Weights of a small transformer language model.
Size: 14 layers, width 160, 5 heads of 32, MLP 640 GELU, vocabulary 8192, 5.63M parameters.
Training: a variant of Adam for these matrices, 370M tokens, 5645 steps.
Each number is 128 + 24 x the weight over its row's rms, rounded and kept within 0 to 255. Layers, rows and columns count from 0. The size above them is the row's rms in percent of the matrix's.

# layer 11 MLP up, 640x160, rms 0.128, rows 478-577, columns 64-95
size [103  90  90 106 101 103 104  93 102  92  94 102 105 100  96  98 104 100 108  96  98  91  98 103  98  97  90  94  98 100 117 102 100  98 105  96  94 103 101 101 100  94  99  91 104 103  97 109 103 106  96  96 105  92  98 100 108  91 104 103 107  99  95  96  94  96  93  94  90 104  97 100  94  99  98  90  93 103  87 109  92 102 100  97  96  87  95 105 102  98 100 104 107  96 108 101  92 100 103  94]
[[160 114 123 124 152 140 147 145 163 127 131  91 132 130 135 113 106 111 131  99 121 176 134 141 118 111 169  99 130 159  86  97]
 [125 108 115  75 151 124 165 122 130 118 195 135 130 131 127 144 116 145 100 116 155 137 144 101 108 100  98  88 148  44  96 120]
 [126 132 147 107 100 127 125  95 101  95 198 125 139 138  84 115 119 158 116 141 174 124 168 134 104 120 131 130 146 118 154 106]
 [140 127 186 153 123 126 125 136 113 106 158 131 115  87  99 130 127 128 150  82 143  94 125 145 113 121 156 124 108  93 145 150]
 [ 82 170 131 133 162 103 161 142 132 129 177  84  84 124  94 124 112 135 112 123 151 158  87 156 115 106 168 127 140 119 108 153]
 [138 130 117 115 142 112  96 158 147 105 139 142 154 144 171  91  88 119 120 141  85 125 100 126  58 119  93  81 114 110  94 130]
 [102  98 152 112 172 138 107 160 165 140 130 108 118 130  86  99 105 132 161 114 100 133 113 105 117 140 127  65 148  99 156 128]
 [138 167 163 121 117  79 138 105 133 105 119 120 165 103 180 136 146 105 159  84 157 178 105 128 108 109 114 135 124 123 127 123]
 [112 123 127  99 122  87 154 152  94 149 101 158 107 152 137 155  91 148 108 143 186 124 126  97 123  90 109 156 115  91 113 114]
 [ 88 116 100 116 134 146  68 134 165 161 141 132  75 164 123 162  99 146 158 137 130 112 153 150 138 121 118 127 110 144 116 131]
 [123 113 116 138 118 121 102 122 143 135 122 174 137  98 146  93 120  92 112 157 119 131  96 109 134 169 104 106 116 123 120 103]
 [121 120 152 131 120 140 158 146 136 138 170 115 145 120 157 122 126 175 159 145 129 127 108 121 106 150 132 114 128 172 131 147]
 [103 146  72 104 144 126 121 129 170 123 166 120 161 113  81 128 127 140 100 140 121 180 106 159 120 106 155 163 113 154 120 117]
 [111 166 119 132 143 124 141 139 142 138 126 129 168 122  99 154 123 111 128 130 107 122 125 148 125 168 120 129 139 157 150 114]
 [102 175 127 128 149 105 102 107 155 141 147 153 104 165 126 125 113 158 114 124 153 128 129 160  67  99 151 106 113  90 102 138]
 [112 141 125 130 122 118 136 154 145 137  82 126 162 102 123 103 128 135 115 112 126 122  96 162  84  94 134 106 142 113 128 116]
 [106 145 170 107 131 131 141 161 104 130 178 101 134 109 105 187 163 144 121 125 108 130 142 110 141  90 140 108 142 102 101 126]
 [119 143 112 129  86 130 172 153  95 138 142 127 101 140 128 131 147 112 122 134 116 112 120  96 157  80 178 160 146 125 129 142]
 [ 88 134 129 170 127 103 127 161 108 142 127 167 133 136 116 124 137 106 169  77 185 153 115 100 151 109 138 121 119 140  95 120]
 [105 159 139 101 136  76 146 109 148 154 136 119 112 111  95 133  91 154 175 109 126 164 122 183 119  71 177 143 150 121 149 125]
 [102 116 155 135 137 157 102 131 177 151  98 155 173 116 133 148 129 119 102 134 129 117 106 147 106 142 110 119 106 138 160 112]
 [142  83 160 156 127 101 109 107  97 119 161  96 136 153  71 137 144  98 147 176 146 135  95 117 135 162 144 126 138 121  81 101]
 [132 154 126 130 131 126 124  93 133 203 121 132 168 123 153  90 120 146 140 135 125 148 127 173 134 100 154 134 116 112 122 115]
 [128 109 174  74 142 117 141 134 122 126 168 124 144 110  80 109 136 131 154 127 169 194  75 134 143 145 127 102 149 144 111 117]
 [157 146 149 117 120 113 159 137 124 124 133 171 164  90 110 104 104 153 135 146 112 150 108 130  84 122 114 113 119  77 142 119]
 [167 155 159 122 121 152 139 119 117 131 166  92 123 139 156 114  93 150 189 171 133 135 116  92 176  84 150 114 147 125 136 118]
 [157 144 138 158 137 138 120 114 119  90 131 148 136 101 126 103 165 136 132  77  93 124 112 135 134 144 110 132 135 104  98 150]
 [107 173 154 108 163  87  80 131  94 154 163 134 140 123 120 125 184 152 141 102 152 137 147 114 133  96 128 119  96 113 165 145]
 [110 159 127 144 153  93 115 145 120 134 161 108 108 130 135 117  80 135 191 103 135 143  82 130 117 127 111 137 145 131 110 145]
 [ 87 171 146 152 128 144 112 135 122 103 182  95 138 143 109 139 110 140 141 113 131 146 131 139 167 142 164  86 149 113 126 123]
 [142 128 138 139 136 112 108 148 118 108 139  99 131  93 125  62 126 131 112 147 129 181  90 153 109 152 111 125 137 143 160 129]
 [ 88 167 151 150 116 113 116 127 139 118 149  96 151 108  99 108 124 142 161 108 137 180 125 186 135 139 140 154 104 101 157 144]
 [133 148 106 162 142 155 112  92 155 162 153 134 132 170  91 115 113 161 130 173 151 143 147 136 140 160 137 130 132 136 134  80]
 [ 95 126 131 148 152 149 143 124 114 130 123 119  91 140 144 115 127 114 130  88 182 179 121 151 153 104 138  94 102 113 128 129]
 [122 129 110 124 181 140 121 120  96  99 135 123  93  75 102 114 125 131 165 126 125 148 132 140 143 113 118 117 147 127 130 120]
 [177 103 123 119 142 104 119 169 108 123 173 118  97 148  93 139 141 147 141 101 130 153 124 117 158 140 193 101 167 138 114 142]
 [128 163 144 137 144 116 120 149 105 109 152 112 147 145 102 123 160 113 155 164 123 149  87  95 133 159 121 126 160 144  89 133]
 [125 110 148 155 113 111 121 140 133 110 144 119 159 132 163 128 116 116 129  99 133 151 113 132 142 143 142 125 122  46  84  98]
 [148 114 140 109 125 137 139 148 101 123 148 129 147  90 144  79 179 115 108 136 146 147 117 175 103 102 137 161 162 133 122 117]
 [132 146 140 144 178 100 164 143 110 183 131 118 120 159 110 115 148 170 101 146 176 128 120 128 124  85 161 119 138  66 128  97]
 [109 102 131 143 195 116 110 101 145 104 144 135 140 147 113 142 119 134 135  78 152 151 122 176 125 118 149 115 121 116 116 108]
 [144 163 132  91  91 137 100 142 152  80 112 139  70 132 124 135 127 124  92 119 159 160 113 124 136  92 127 149 127 165 133 106]
 [151 156 118 132 140 141 129 193 133 107 171 153 111 149 155 146  71 179 114 159  92 139 125 157 115  80 123 128 107  88 152 107]
 [151 119  73  92 182 132 126 141 160 146 117 132 149 145 127 117 132 158 116 137 123 186  97 138 122 121 118 127 132 109  99 164]
 [135 147 123 125 120 127 114 132 134 177 151 135 128  82 129 129 111 129 146 101 132 167 117 179 119 132 118 134 111 108 131 119]
 [120 105  85 129 170 136 119 165 116 105  94 112 132 163 102 119  95 131 123 130 145 119 123 154  99 143 107 153 122 132 159 126]
 [144  86 141 159 164 103  90 124 133 134  95 123 136 139 113 140  94 106 128 100 122 132 125 136 113  91 164 159 115 121  80  93]
 [126 158 184 120 122 109 115 162 130 126 111 120 124 146 105  98 121 117 137  99 148 147 140 164 108 176 175 163 144 125 127 156]
 [143 179 134  80 137  85 150 178 165 136 144 131 140 135 120  87 130 135 128  94 141 192  88 105  74 141 101 108  86 134 127 126]
 [159 135 144 127 178 148 125 114 140 120 131  88 107 142 107 136 114 177 121 151 130 124 130 167 131  82 126 153 141 107  88  98]
 [140 161 138 102 142 127 140 147 130 116 140 158 186 116 147 113  81 101 153 148  91 112 102  73 140 157 188 115 126 110 162 157]
 [ 91 121  95 141 131 164 135 132 155 113 132 164 102 124  98  83 109 108 160  79 142 149 148 133 111  98 112 125 133 125 149 104]
 [113  97 162 112 141 123 123 122 178 120 136 155 120 150  73 113 141 142 110 139 143 130 120 161 147 160 162 125 114 131 120 126]
 [115 150 162 120 169 124 171 162 162 113 148 115 110 160 120 137 146 105  99 121 108 119 126 126 138 125 167 134 108 108 117 129]
 [132 127 159 108 108 105 132 178  98 154 153 151 122 110 126 145 158 155 162 127 171 119 113 118 138 129 175 124 130 100 117 140]
 [ 78 140 107 119 133 112 106 156 142  92 169 192 120 111 141 113 115 114 103 119 145 117 145 124 115 125 152 112 132  76  91 107]
 [115 126 131 127 117 151  87 134 121 100 133 147 137 129 148 132 104 173 153 146 129 128  95 110 133 157 115 128 148  91 112 139]
 [ 69 139  92 129 141 131 110 129 135 125 121 109 168 102 137 126 116 102 150 130 158 145 124 140 138 117 123 155 145  82 161 128]
 [ 94 165 113 112 148 146 147 128 131 145 160 106 157 158 119 110  85 135 118  82  86 137 145 122 144 144 163 123 109 107 139 101]
 [119 138 143  84 113 124 110 187 153 152 156 147 121 114 152 130 161 119 141 159 161 123 127 129 124 119 119  72 132 140  77 118]
 [156 201 136 110 141  83 154 162 120 110 140 135 126 112 135 132 181 148 120 104 146 147 133 123 144 116 174 138 148 146 100  66]
 [112 155  96 109 119 102 120  90 169 117 138 115 164 100 146 107 118 135 147 112 105 126  82 177  74 145 123 134 128 104 163 143]
 [135 153 129 146 163 130 111 181 144 152 167 131 121 144 149 148 113 165 137 137 142 151 130 150 128 167 147 158 116  63 152 143]
 [135 141 121 121 124 101 105 139 147 130 143 135 134 126 124 147  95 109  86 166 137 163 111 173 164 116 181 139 126 174 137 135]
 [125 120 166 135 126 149 130 169 135 116 144 139  78 125  89  92 136 180 107 123 136 134 142 113  85 111 141 134 113 106 125 129]
 [145 120 147 163 145 163 128 139 135 127  98 160 201 147 154  90 119 127 140 128 152 152 134 151 158 135 131 121 121 108 158 124]
 [122 164 152  85 141 109 128 135 131 118 124 136 161  98 134 131  96 125 122 154 105 129 142 125 126 120 155 139 146 123 105 128]
 [146 117 100 121 108 120 140 149 134 100 116 127 171 143 169 110 153 134 130 134 118 102 111 135  97 159  85 109  84 136 117  88]
 [141 143 184 122 131 139 112 151 155 147 115 107 142 123 119 124  89 161 146 120 142 106 146 136 145  63 145 145 126 120 161 123]
 [162 127 143 154 192 149 118 158 119 132 122 164 114 156  90 138 137 170  89 137 130 112 143 109 142 117 158 147 111 131 116  79]
 [134 114 126 146 157 118  93 148 127 155 156 114 152 134 120 135 148 150 136 150 138 123 110 120 141 146 154 115 134 105  76 109]
 [136 133  82 115 163  85 139 135 131 127 124 124 100 106 107 159 111 123 117 147 172 165 116  89 122  57 147 128  89 131 143 156]
 [116  99  97  93 155 146  94 132 164 102 129 174 148 138 126 146  98 109 108 161 115 121 124 134 159 145 134 137 119 125 134 123]
 [120 123 114 138 162 132 141 135  85 134 147 157 146 160 139 152 126 173 164 115 154 138 120  96 154 154 158  70 123  83 111 116]
 [116 117 128  77 153  67 173 115 130 136  70 113 194 148  96 128 147 140 109 125 145 111 128 162  97  91 154 134 120 115  91 134]
 [163 177 158 101 132 145  65 121 145 139 139 132  87 133 118 118 136 131 131 115 135 112 140 128 149 144 106  99 173 161 108  97]
 [122 122 147 104 151  88 128 153 145 144 189 110 135 143 118 129 112 172 170 144 109 138 117 138 111  63 155 133 181 105 168 122]
 [157 135  82 111 146 127 101 156  72 117 155 101 116 126 108 112  68 144 151 130 153 162 150 142 103 132 109 104 145 151 137  89]
 [130 146 118 123 174 137 113 124 105 133  84 160 153 125 108 125  96 165 152 117 114 134  87 128  94  80 123 128 148  88 119 152]
 [113 114 117  79 129 142 111 125 134 163 165 114 146 152 129 114  89 116 111 137 136 166 112 107 135 105 124 117  81 115 132  95]
 [143 135 112 111 140  83 184 115 117 154 148 142 132 154 174 150 142 109 127 118 128 155 117 157 145 105 126 150 153 120 104 131]
 [103 145 115 137 155 134  92 133 144 100 119 131 114  97 160  82  88 114 140 112 131 128 127 131 149 110 166 123 131  94 109 102]
 [167 117 182 122 164 129 107 150 100 114 140 113 142 112 145 111 132 147 139 109 138 127 142 122  89 114 138 141 160 124 110 130]
 [171 126 137 122 159 138 173 122 111 123 107 106 111 132 128 115 135 109 154 168 154  90 151 118 113 125 151 112 150 101 120  98]
 [146  82 109 101 199 125 146 156  90 141 132 146  95 136  73 110 118 154 130 108 170 120  96 122  78 130 167 112 105 102 134 170]
 [ 79 142 156 156 184  85  98 118 157 110 132 119 149 130 123 107 112 118 112 124 136 127 122 103 146 157 132  77  87 108 112 119]
 [121 113 150 127 128  87 124  70 134 179 133 134 146 139 125 138 155 146 110 106 116 115 138 134 130 129 133 128 132  97 162 127]
 [144 140 131 127 142 101 149 143 123 165  97 123 123 118 133 135 181 159  85 154 154 164 148 151 102 112 124 116 141  94 121 102]
 [147 132 117 129 139 129 125 157 152  98 143 127 168 160 145 145 129 168  89 148 145 152 123 130 121 151 115 139 105 123  97  80]
 [ 93  82 127 133 140 152  99 139  91 103 113 165 158 144 139  86 156 130 159 101 113 116 153 105 144  94 131 111 111 128 134 112]
 [ 93 167 145 208 117 155  93 135 157 134 152 156 119 149 101 142 128 128 149 134 164 155 120 146 137 104 107 111 125 100 120 128]
 [123 130 122 116 156 141 209 135 149 117 119 114  97 119 136  79 115 119 143 129 124 120 114 119 127 133 140 153  95 128 114 128]
 [146 108 136 144 119 123 129 168 115 127 169  88 140 138 116  96 122 158 143 118  99 142 106 144 123 114 146  95 127 166 139 140]
 [147 166 132 155 115 116 123 152 130 131 132 137  84 129 116 148 127 113 107 127 151  93 147 110 115 152 138 122 143  94 103 112]
 [143 163 128 122 125 106 153 121 124 153 137  96 129 107 108 163 155 122 157 132 181 112 120 130 175 149 203 145 151 139 101 120]
 [141 159 103 106 107 161 117 140 136 173 127 125 123  86 143 119  89 116 132 147 121 119  95 115 110  91 149 122 114 130 106  97]
 [126 148 134 158  93 117 139 154 104 148 133 140 110  69  96 126 143 131 108 114 144 172 108 157 137 148 130 140 126 119 134 106]
 [150 143  83 176 124  87 148 105 145 145 111 107 158 133 134  72  68 151 161 121 125 158 104  97  97 115 130 161 144 113 158 105]
 [100 130 101 111 126 121 111 156 140 112 153 107 142 104  92 115 124 162 123 102 151 117 176 147 127 143 120 164 141 131 163 153]
 [115 105 163 127 128  90 106 148 127  85 146  96 122 166 138 122 143 138 114 135 109 149 118 130 150  89 136 156 133 143 148  95]]
# layer 11 MLP down (transposed), 640x160, rms 0.131, rows 478-577, columns 64-95
size [102  88  80 104 103 113 103  93 104  86  92 110  96 104  92  99 103  97 108 104  98  89  94 104  98  96  87  95  95  93 120 102  95  93 104  94  94 104  99  95 105  92  99  87  97 102  95 111 103 102  95  98 114  94  98  95 114  92 106 103 105  99  96 100  94  99  90  91  88  97 101  97  88  96  96  90  92 106  92  98  90  98 100 106  98  78  94 106 113 106  94 107 114  94 107  97  91 101  97  89]
[[119 133 134 138  83 119 141 114 125  99 130 109 137 109 109 115 122 113 112 175 147 131 125 116 129 131 157 149  81 196 137 154]
 [132 131 114 120  76 140 117  75 124 169 112 131 135  84  95 142 116  90 168 160 121 146 108 182 141 166 127 111 112 164 127 133]
 [ 80 123  89 137 122 146 138 136 147 142  85 154 121 120 146 143 130  75 106 141 120 131  85 134 137 137 139 137 130 139  96 136]
 [134 155 141 135 107 136  96 138 171 133 116 161 134  72 150 121 137 132 136 108 147 109 143 142  97 116 171 125 131 177 157 114]
 [126 106 118 133  99 123 136 120 145  83 101 134 148 133 101 114  75 124 133  74 162 119 130 174 161 120 186 119 155 150 140 111]
 [117 146 131 151 110 136 130 139  90 104  71 126  99 152 160 153 120 119 121 138 142  84 150 129 146 146 191 142 132 156 129 125]
 [148 148 116  77 166 122  86 130 116  86 134 128 109 142 117 136  76 112 132 104 157 122 141 152 120  90 103 170 122 164 131 110]
 [151 107 122 139 152 102 135 117 125 152 139 100 156 112 112 125 133 125 128 104 160 100 131  97 159 107  94 181 151 116 114 162]
 [152 109  91  80 145 141 128 119 157 131 126 114 105 122 103 111 133 141 123  96 180 147 105 115 118 126 131 100  96 116 131 146]
 [120 206 135 128  90 121 169 108 109  95 112 103 130 169 139 123 123 149 135 110  89 161 114 123  87 106 139 128 135 101 152 162]
 [131 109 146  86 133 132 176 161 106 120 128  85 147 131  81 155 187 174 152 109 135 138 143 127 128 120 167 118 129 113 148 128]
 [146  83 138 135 101 124 127 140 114 112  80 121 165 140 130 132 182 102 143 161 155 145 142  90 113 140 131  96 108 179 151 147]
 [130 140 149 135 115 139  96 134 104 104 136 134 138 130 103 133 125 165 107 125 115 117 149 139 137 160  97 145 154 204  98 122]
 [159 140 163 130 165 142 156 141 107  93 130 127 110 135  92 120  76 130 108 142 123 168 178 118 110 113 120  97 165  87 121 125]
 [131 110 160  99 121 127 138 147 137 139 123  91 141  95 127 152 136 115 172 133  82  97 121 131 122 166 150 132 123 105 147 111]
 [164 111 114 117 141  85 128  99 158 157 156 135  93 114 108  93 154 125 168 164 119 114 146 132 145 135 101 151 132 130 123 136]
 [132 161 127 102 112 155 163 123 103 127  93 121 159  83 150 149 156 127  85 157 109 135 129 143  79 149 128 109 168 124 142 178]
 [158 111 130 129 156 146 129 189 126 123 119 128 134 151 152 134 134  82  95 122 136 116 157 112 143 136 108 137  92 111 102 158]
 [161 128 116 113 140  98 136 133 139  71 141 144 122 118 124 121 114 143 141  89 137 191 134 144 160  91 132 131 121 130 116 112]
 [171 108 133 142 139 160 112 151 109 120 137 129 139 166 110 126 141 144 119 176 123 101 138 109 153 160 105 102 105 133 110 118]
 [146 109 104 135 112  92 130 123  67 144 132  89 152 143 119 151 135 117 160 139 131 164 110 172 122 126 121  99  96 115  77 102]
 [ 83 139 150 102 148 140 128 165 134 124 116 119 124 121 189 134 124 119 143 106 116 114 156 108 122  96 116 135  87 149 112  97]
 [138 123 112 115 179 131 104 137 145 131 173  82 137 100 111 136  91 119  97  94 133 141 135 146 114  92 137 128 136 104 115 144]
 [137 153 113 100 125 151 153 104 138 138 127 160 122 137 182 162 141 158 113 160 122  88 133 129 141 146 127 159 124 107 109 128]
 [132 150  83 164 140 165  76 130 160 131 104 145 126 161 131 114 119 109 146 106 131 117 155 147 152 133 130  73 130 187 124 152]
 [131  82 115 108 151 120 156 134 175 112 132 132 139 169 131 138 164 148 146 124 121 132 185 141  87 138  99 115 164 169 149 102]
 [ 95 124 114 101 122 122 152 157 160 197 117 104 129 146 132 167 142 108 101 126 126 116 118 111 153  96 133 100 143 121 170  91]
 [106 110 130  88 137 159  93 130 124 104 178 132 154  94 139 134 100  84 137 128 144 116 156 126 100  86 123 147 100 167 134 119]
 [150 124 108  97 135 117 153 124 121 108 127 100 146 102 166 127 150  84  73 158 135 143 154 169 146 126 133 150 105 112 102 147]
 [126 107 137 141 111 148 118 122 179 126 126 134 165 141 138 106 109 160 146 119 103 159 119 109 132 114  99 150 147  96 148 145]
 [117  99 114 138 114 161 158 115 158 122 120 154 185 114 140 136 117 163 109 114 115  86 134 113 156  65 121  89 139 100 152 167]
 [114 153 101 135 147 142 108 156 131 121 122 140 133 120 105 106 157 120 144 121 128  81 146 123 141 157 125 124 110 134  90  92]
 [135 102 133 145 104 158 140 107 147 111 120 148 144 138 129 129 155 119 101 121 143 123 151 119  81  92 117 122 126 139 154 189]
 [118 169 106 108 122  92 115 156 123 125 158 104 125 141  88 138 133 164 102 156 126  93 123 126 120 155 142 111 111 140 123  83]
 [108 145 140  83 128 137 158 101 157 165 144 116 125 106 130  93 102 118 133  79 132 107 127 149 122 110 174 128 178 105 126 133]
 [115 102 138 159 117 182 139 154 142 163 122 169 142 137 152 121 103 129  78 122 112 154 117 104 130 138  96 125 101 125 139 110]
 [129 122 139  81 141 130 147 140 100 158 141 101  99 126 103 118 127 146 138 158  88  89 115 131 139 145 150  97  96  90 101 116]
 [142 145 114 129 141 161 138 105 136 203 139 176 132  82 127 129 113 117 133 149 111 161  98  99 106 107 146 151 152  57 159 150]
 [190 107 134  87 194 104 143 134 129  93  88 103 153 112 118 146 126 114 171 157 137 167 156 147 146  97 154 146 126 169 149 124]
 [107 139  86 135 128 122 113 157  99 111 165 144 100 158 143 142 157 132 115 105 125 131 109 130 120 146 128 144 145 157 117 128]
 [ 65 100 117 149 108 147 154 162 122  98 118 141 150 129  97 141 109  93 109 131 113 121 105 128 145 185  82 173 136 131 116 144]
 [119 120 108  97 143  97 142 111 121 111 120 149 133 170 153 147 134 123 159 130 123 127 121 131 165 101 152 152 132 142 132 129]
 [117 154 150 159 110 116 116 134 132 131 110 132 118 150 131 170 157  78 136 154 115 100 117 186 156 141  77 111  94 131 114 139]
 [ 81 125 189 119 115 111 126  73 135 113 135 158  89 106  96 148 160  97 139 151 118 113 139 157 137 139 131 141 140  95 139 126]
 [ 87  97 197 120 108 140 109 111 131 161 115 156 115  76 122 140 126 139 139 126 121 105 105  76 108 132  88 129 116 167 121 113]
 [141 106 119 107 102  98 107 105 162 164 138 124 129 128 143 128 185  99 135  90 129 121 130 104  99 141 151 101 107  89 155 119]
 [101 111 112 148 134 139 137 137 120 180 116 148 136 130 125 155  82  94 127 112 121 112 142  73  92 135 113  91 113 105 138 146]
 [109 126 103 120 131 163 109 154 163 113 130 153  74 149 127 152 102 106 146 116 117 128 133 112 121 120 147 136 135 114 102 111]
 [ 83 100 141 163 150 155 116 150 164 119 106 122 111 148 157 115 128  95 114 135  92 141 132 143 151 161  85 127 127 102 102 149]
 [ 84  64 140 104 114 100 143 111 122 105 148 161 170 153 113 137 156 134 138 104 126 119 129 157  98 102  87  91 123 124  91 112]
 [141 127 203 129 138 146 136 147 130 134 131 103  89 155 137 156 151 110 101 177  93 101 119  95 143 139 157 122 177 143 135 129]
 [151 128 118 143  95 100 136  82 144 119  97 166 118 109 183 145 102 135 125 156 144 200 107 105 143 166 107 106 131 138 101 156]
 [100 141 136 115 162 114 128  78 150 129 113 175 119 142 122 107  99 125 129 127 113  94 135 117 104 105 175 160 120 129 158 120]
 [179 128 121 142 155 164 127 113 120 125 131 180 131 126 106 115 154 123  70 163 101 132 156 156  81 125 118 148 130  95  82 146]
 [149 182 113 132  92 136 114 110 126 115  80 104 150 104 127 154 135 122 134 154 137 116 125 138 116 155 122 170 144 146 126 139]
 [130 121 157 120  97 130 143 127 176 186 116 120 123 149 140 108 188 120 109 150 135 112 161  90  86 110 127 128 111 170 110 133]
 [101 134 133 113 198 172 122  80 145 154  94 120 151 163 127 159 135 111 119 129 164 139 120 134 167 104 147 107 117 114  69 100]
 [164 115 121 116  90 159 122 123  70 110 152  99 114 144 131 108 162 126 116 152 107 132 156 125 173 145  88 164 118 152 130 106]
 [127  78 145  82 152 131  80 163 106 112 115 157 143 131 118 114 118 130 120 115 131 102 142 112 170 136  89  94 120 196 136 120]
 [117 110  95 134 104  87 131 152 163  86 115 130 113 120 114 101 149 104 123 155 119 114 139 120 134 110 179 123 134 139  99 159]
 [121 133 116 117 140 180 131 115 153  81 152  87 158 114 105 158 166 111 115 139 120 152 165 141 116 135 145 104 139 156 104 150]
 [124 160 174 159 112  90 118 111  94  93 130 156 129 153 128 142 104 113 153 121 128 133  94 119 140 131 118 101 118 107 136  91]
 [ 94 107 125 111 115  77 101 124 133 118 125 154 136 145 104 143 121 162 134 136 125 134 156 119 158 142 115 151 134  85 130 168]
 [168  83 118  98 140 105 173 109 108 121 108 130 134 107 120 126 151 154 168 122 162  90 106  91 100 109 144 127 110 106  95 139]
 [104  96  95  97 134 102 127 103 133 171  91  92 172 123 117 149 100  75 143 145 146 140 123  94 158 127 139  76 129 152 116 145]
 [112 160 123 124  97 115  98 117 104 156 146 122 102 143 107 108 119 146 140 109 107 129 194 109  84 110 136 144 151 153 120 186]
 [119 116 110 124 141 138 123 119 134 122 140 125 170 131 123 111 139 129  83 148 131 161 163 116 167 137  78  96 165 181 135 128]
 [112 117 136 118 142 131 141 132 114 149 149 104 106  99 112 143 121 135 169 120 163 150 113 144 139  88 157 126 145  92 161 151]
 [131 118 101 135 131  89 159  88  94  97 134 155 156 159  83 134 181 128 197 135 136 144 109 127 142 166 135 160  98 119  93 134]
 [122 156 150 138 118 160 172 118 116 106 159 129 132 150 153 146  85 134 126 102 169 136  76 126 123  67  83  82 135 129 138 126]
 [147 135 126 117 103 130 153  79 156 138 109  92  50 137  91 129 148 150 117 125 150 105 160 189 129 159 138 124 110 163 149 120]
 [ 91  91 141 137 133 129 152 175 144 108  84 152 170 152 127 112 139 138 127 123  94 112 143 123 180 154 132 115 124 126 134 102]
 [155 164 122 156 137 147 174 113 130 132 121  92 106 155 127 110 129 154 152  96 130 176 144 135 104 125 116 155  99 130  98 124]
 [122 162 149 121  95 123 154 120 139 154  87 131 146 129 121 119 136 108 138 107 135 127 155 114  95 106  94 134 149 107 136  94]
 [153 184 120 159 126 141 143 167 102 148 138 132  71 138 125 149 160 118 106 109 133 131 104 153 124 144 102 133 114 139 131  83]
 [ 93  93 156 138 153 139 129 112 136  96 152 105 114 149 139  79 153 108 132 140 159 158 110 110 145 103 160  92  81 118 144 138]
 [127 127 116 128 127 109 123 160 114 124 118 124 155 163  91 154 100 164 132 121 170 125 163 106 175 157 153 127 154 130 137  53]
 [137 117  93 115 119 142 119 143  86 146 140  80 129 134 138 150 173 125 123 131 146 122 157 156 117 178  86  98 140 153 113 138]
 [107 109 162 117  84 136 116 144 173 136 151  65  74 125 122 113 161 125 138  96 131 104 116 169 142 133 137 165 134 150 172 107]
 [131 114 117 119 117 135  90 127 149 124 154 147 119 168 139 153 126 176 149 103 140 124 128 125 113 107 109 118 135 122 164 109]
 [146 116 103 157  87 127 135 137 181 117 112 172 134 121 148  78 121 148 120 156 124  99 141 117 110 141 152 126 126 138 135 107]
 [143 110 109 142 111 129 146 119 156  94 132 100 123 116 145 119 178 115 135 152 150  55 128  89 128 150 134  81 131 107 135 142]
 [132  82 106 126 124 116 169 157 155 138 134  84  94 142 106  94 174 122 137 107 152 123 164 142 132 143 152 126 121 146 127 133]
 [176 125 122 172 125 117 102 130  93 125 157 135 148 109 154 118 147  93 133 199 123  69 149 120 139  88  95 102 126  98 100 144]
 [ 58  72 123 111 105 103  77  87 137 135 146 146 137 149 123 154 149 147 134 142 137 109 139 116 146 133 124 100 100 144  95 122]
 [160 132 100  98 107 155 139 120  93 126 145 114 111 110 128 127 140 176 168 118 104 123  97 144  87 115 144 178 175 137 145 153]
 [ 83 116 118 110 103 162 121 170 121 136 108 105 129 130 109 122 114 130 114 134 169 157 128  89 112 103 139 123 173 149  85 120]
 [149 169  98  96 185 135 112 167 143  85 147 121  79 108 108 140 103 148 120 169 108 104 122 118  98 117 143 104  75 164 131 136]
 [131 133 156 133 108  96 128  45 160 126 119 134  98 100  83 118 128 123 143 141 167 111 141 123 110  87 145 122 113  98 137 106]
 [175 150 106 142  95 102 150 130 177 130 126 103 118 113 108 155  97 146 129 137 115 172 125 172 102 186 133 144 120 134 129 122]
 [154 130 113  80 149 118 124 134 102 117 119 138  91 124 146 169 125 119 136  83 106 153  90  93 127 151 146 153  89 130 135 116]
 [107 107 146 141 109 143 154 123  84 107 128 123 145 142 138 165 168  94 136 113 140 118 165  91 157 155  85 171 148 148 107  79]
 [142 153  98  93 118 143 106 173 111 106 121 150  96 146 130 118 129 144 121 134 117 146 146 165 196 160  98 157 110 116 159 120]
 [184 121 146 124 151 131 142 130  98  85 154 126 123 136 109 179  89 134 127 187 153 115 139  82 123 108 131 146 122 109  67 128]
 [146 172 105 127 121 114 114  88 131 164 102 123  93  93 158 192 140 137 143 133 114 116 122 110 149 107 155 178 142 160 125  96]
 [128 129 104 114 108  62 106 102 134 126 132 150 145 129 117 197 119 101 155 117 122  99 115  98 148 101 120 182 160 124 148 115]
 [115 155 141 121 125 112 141 109 119 151 128  99 157 163 178 116 113 110 134 126 130  95 139 144 134 108 116 172 129 130 126 134]
 [ 80 128 123 158 139  85 129 111 129 136 157  92 135 144 112 135 136 109 153 113 133 155 111  88 117 159 157  93 141 141 121 120]
 [155 152 115 110 116 101 132 122 152 145 103 106 112 106 202 103 108 107 136 115 139 137 128 116 160 127 141 115  84 166  88 146]
 [111 126 108 110 141 129 126 148 147 123 135  87 156 134 142 125 122  96  94 106 151 133 126  94 128 159 120 136 120 178 119 126]]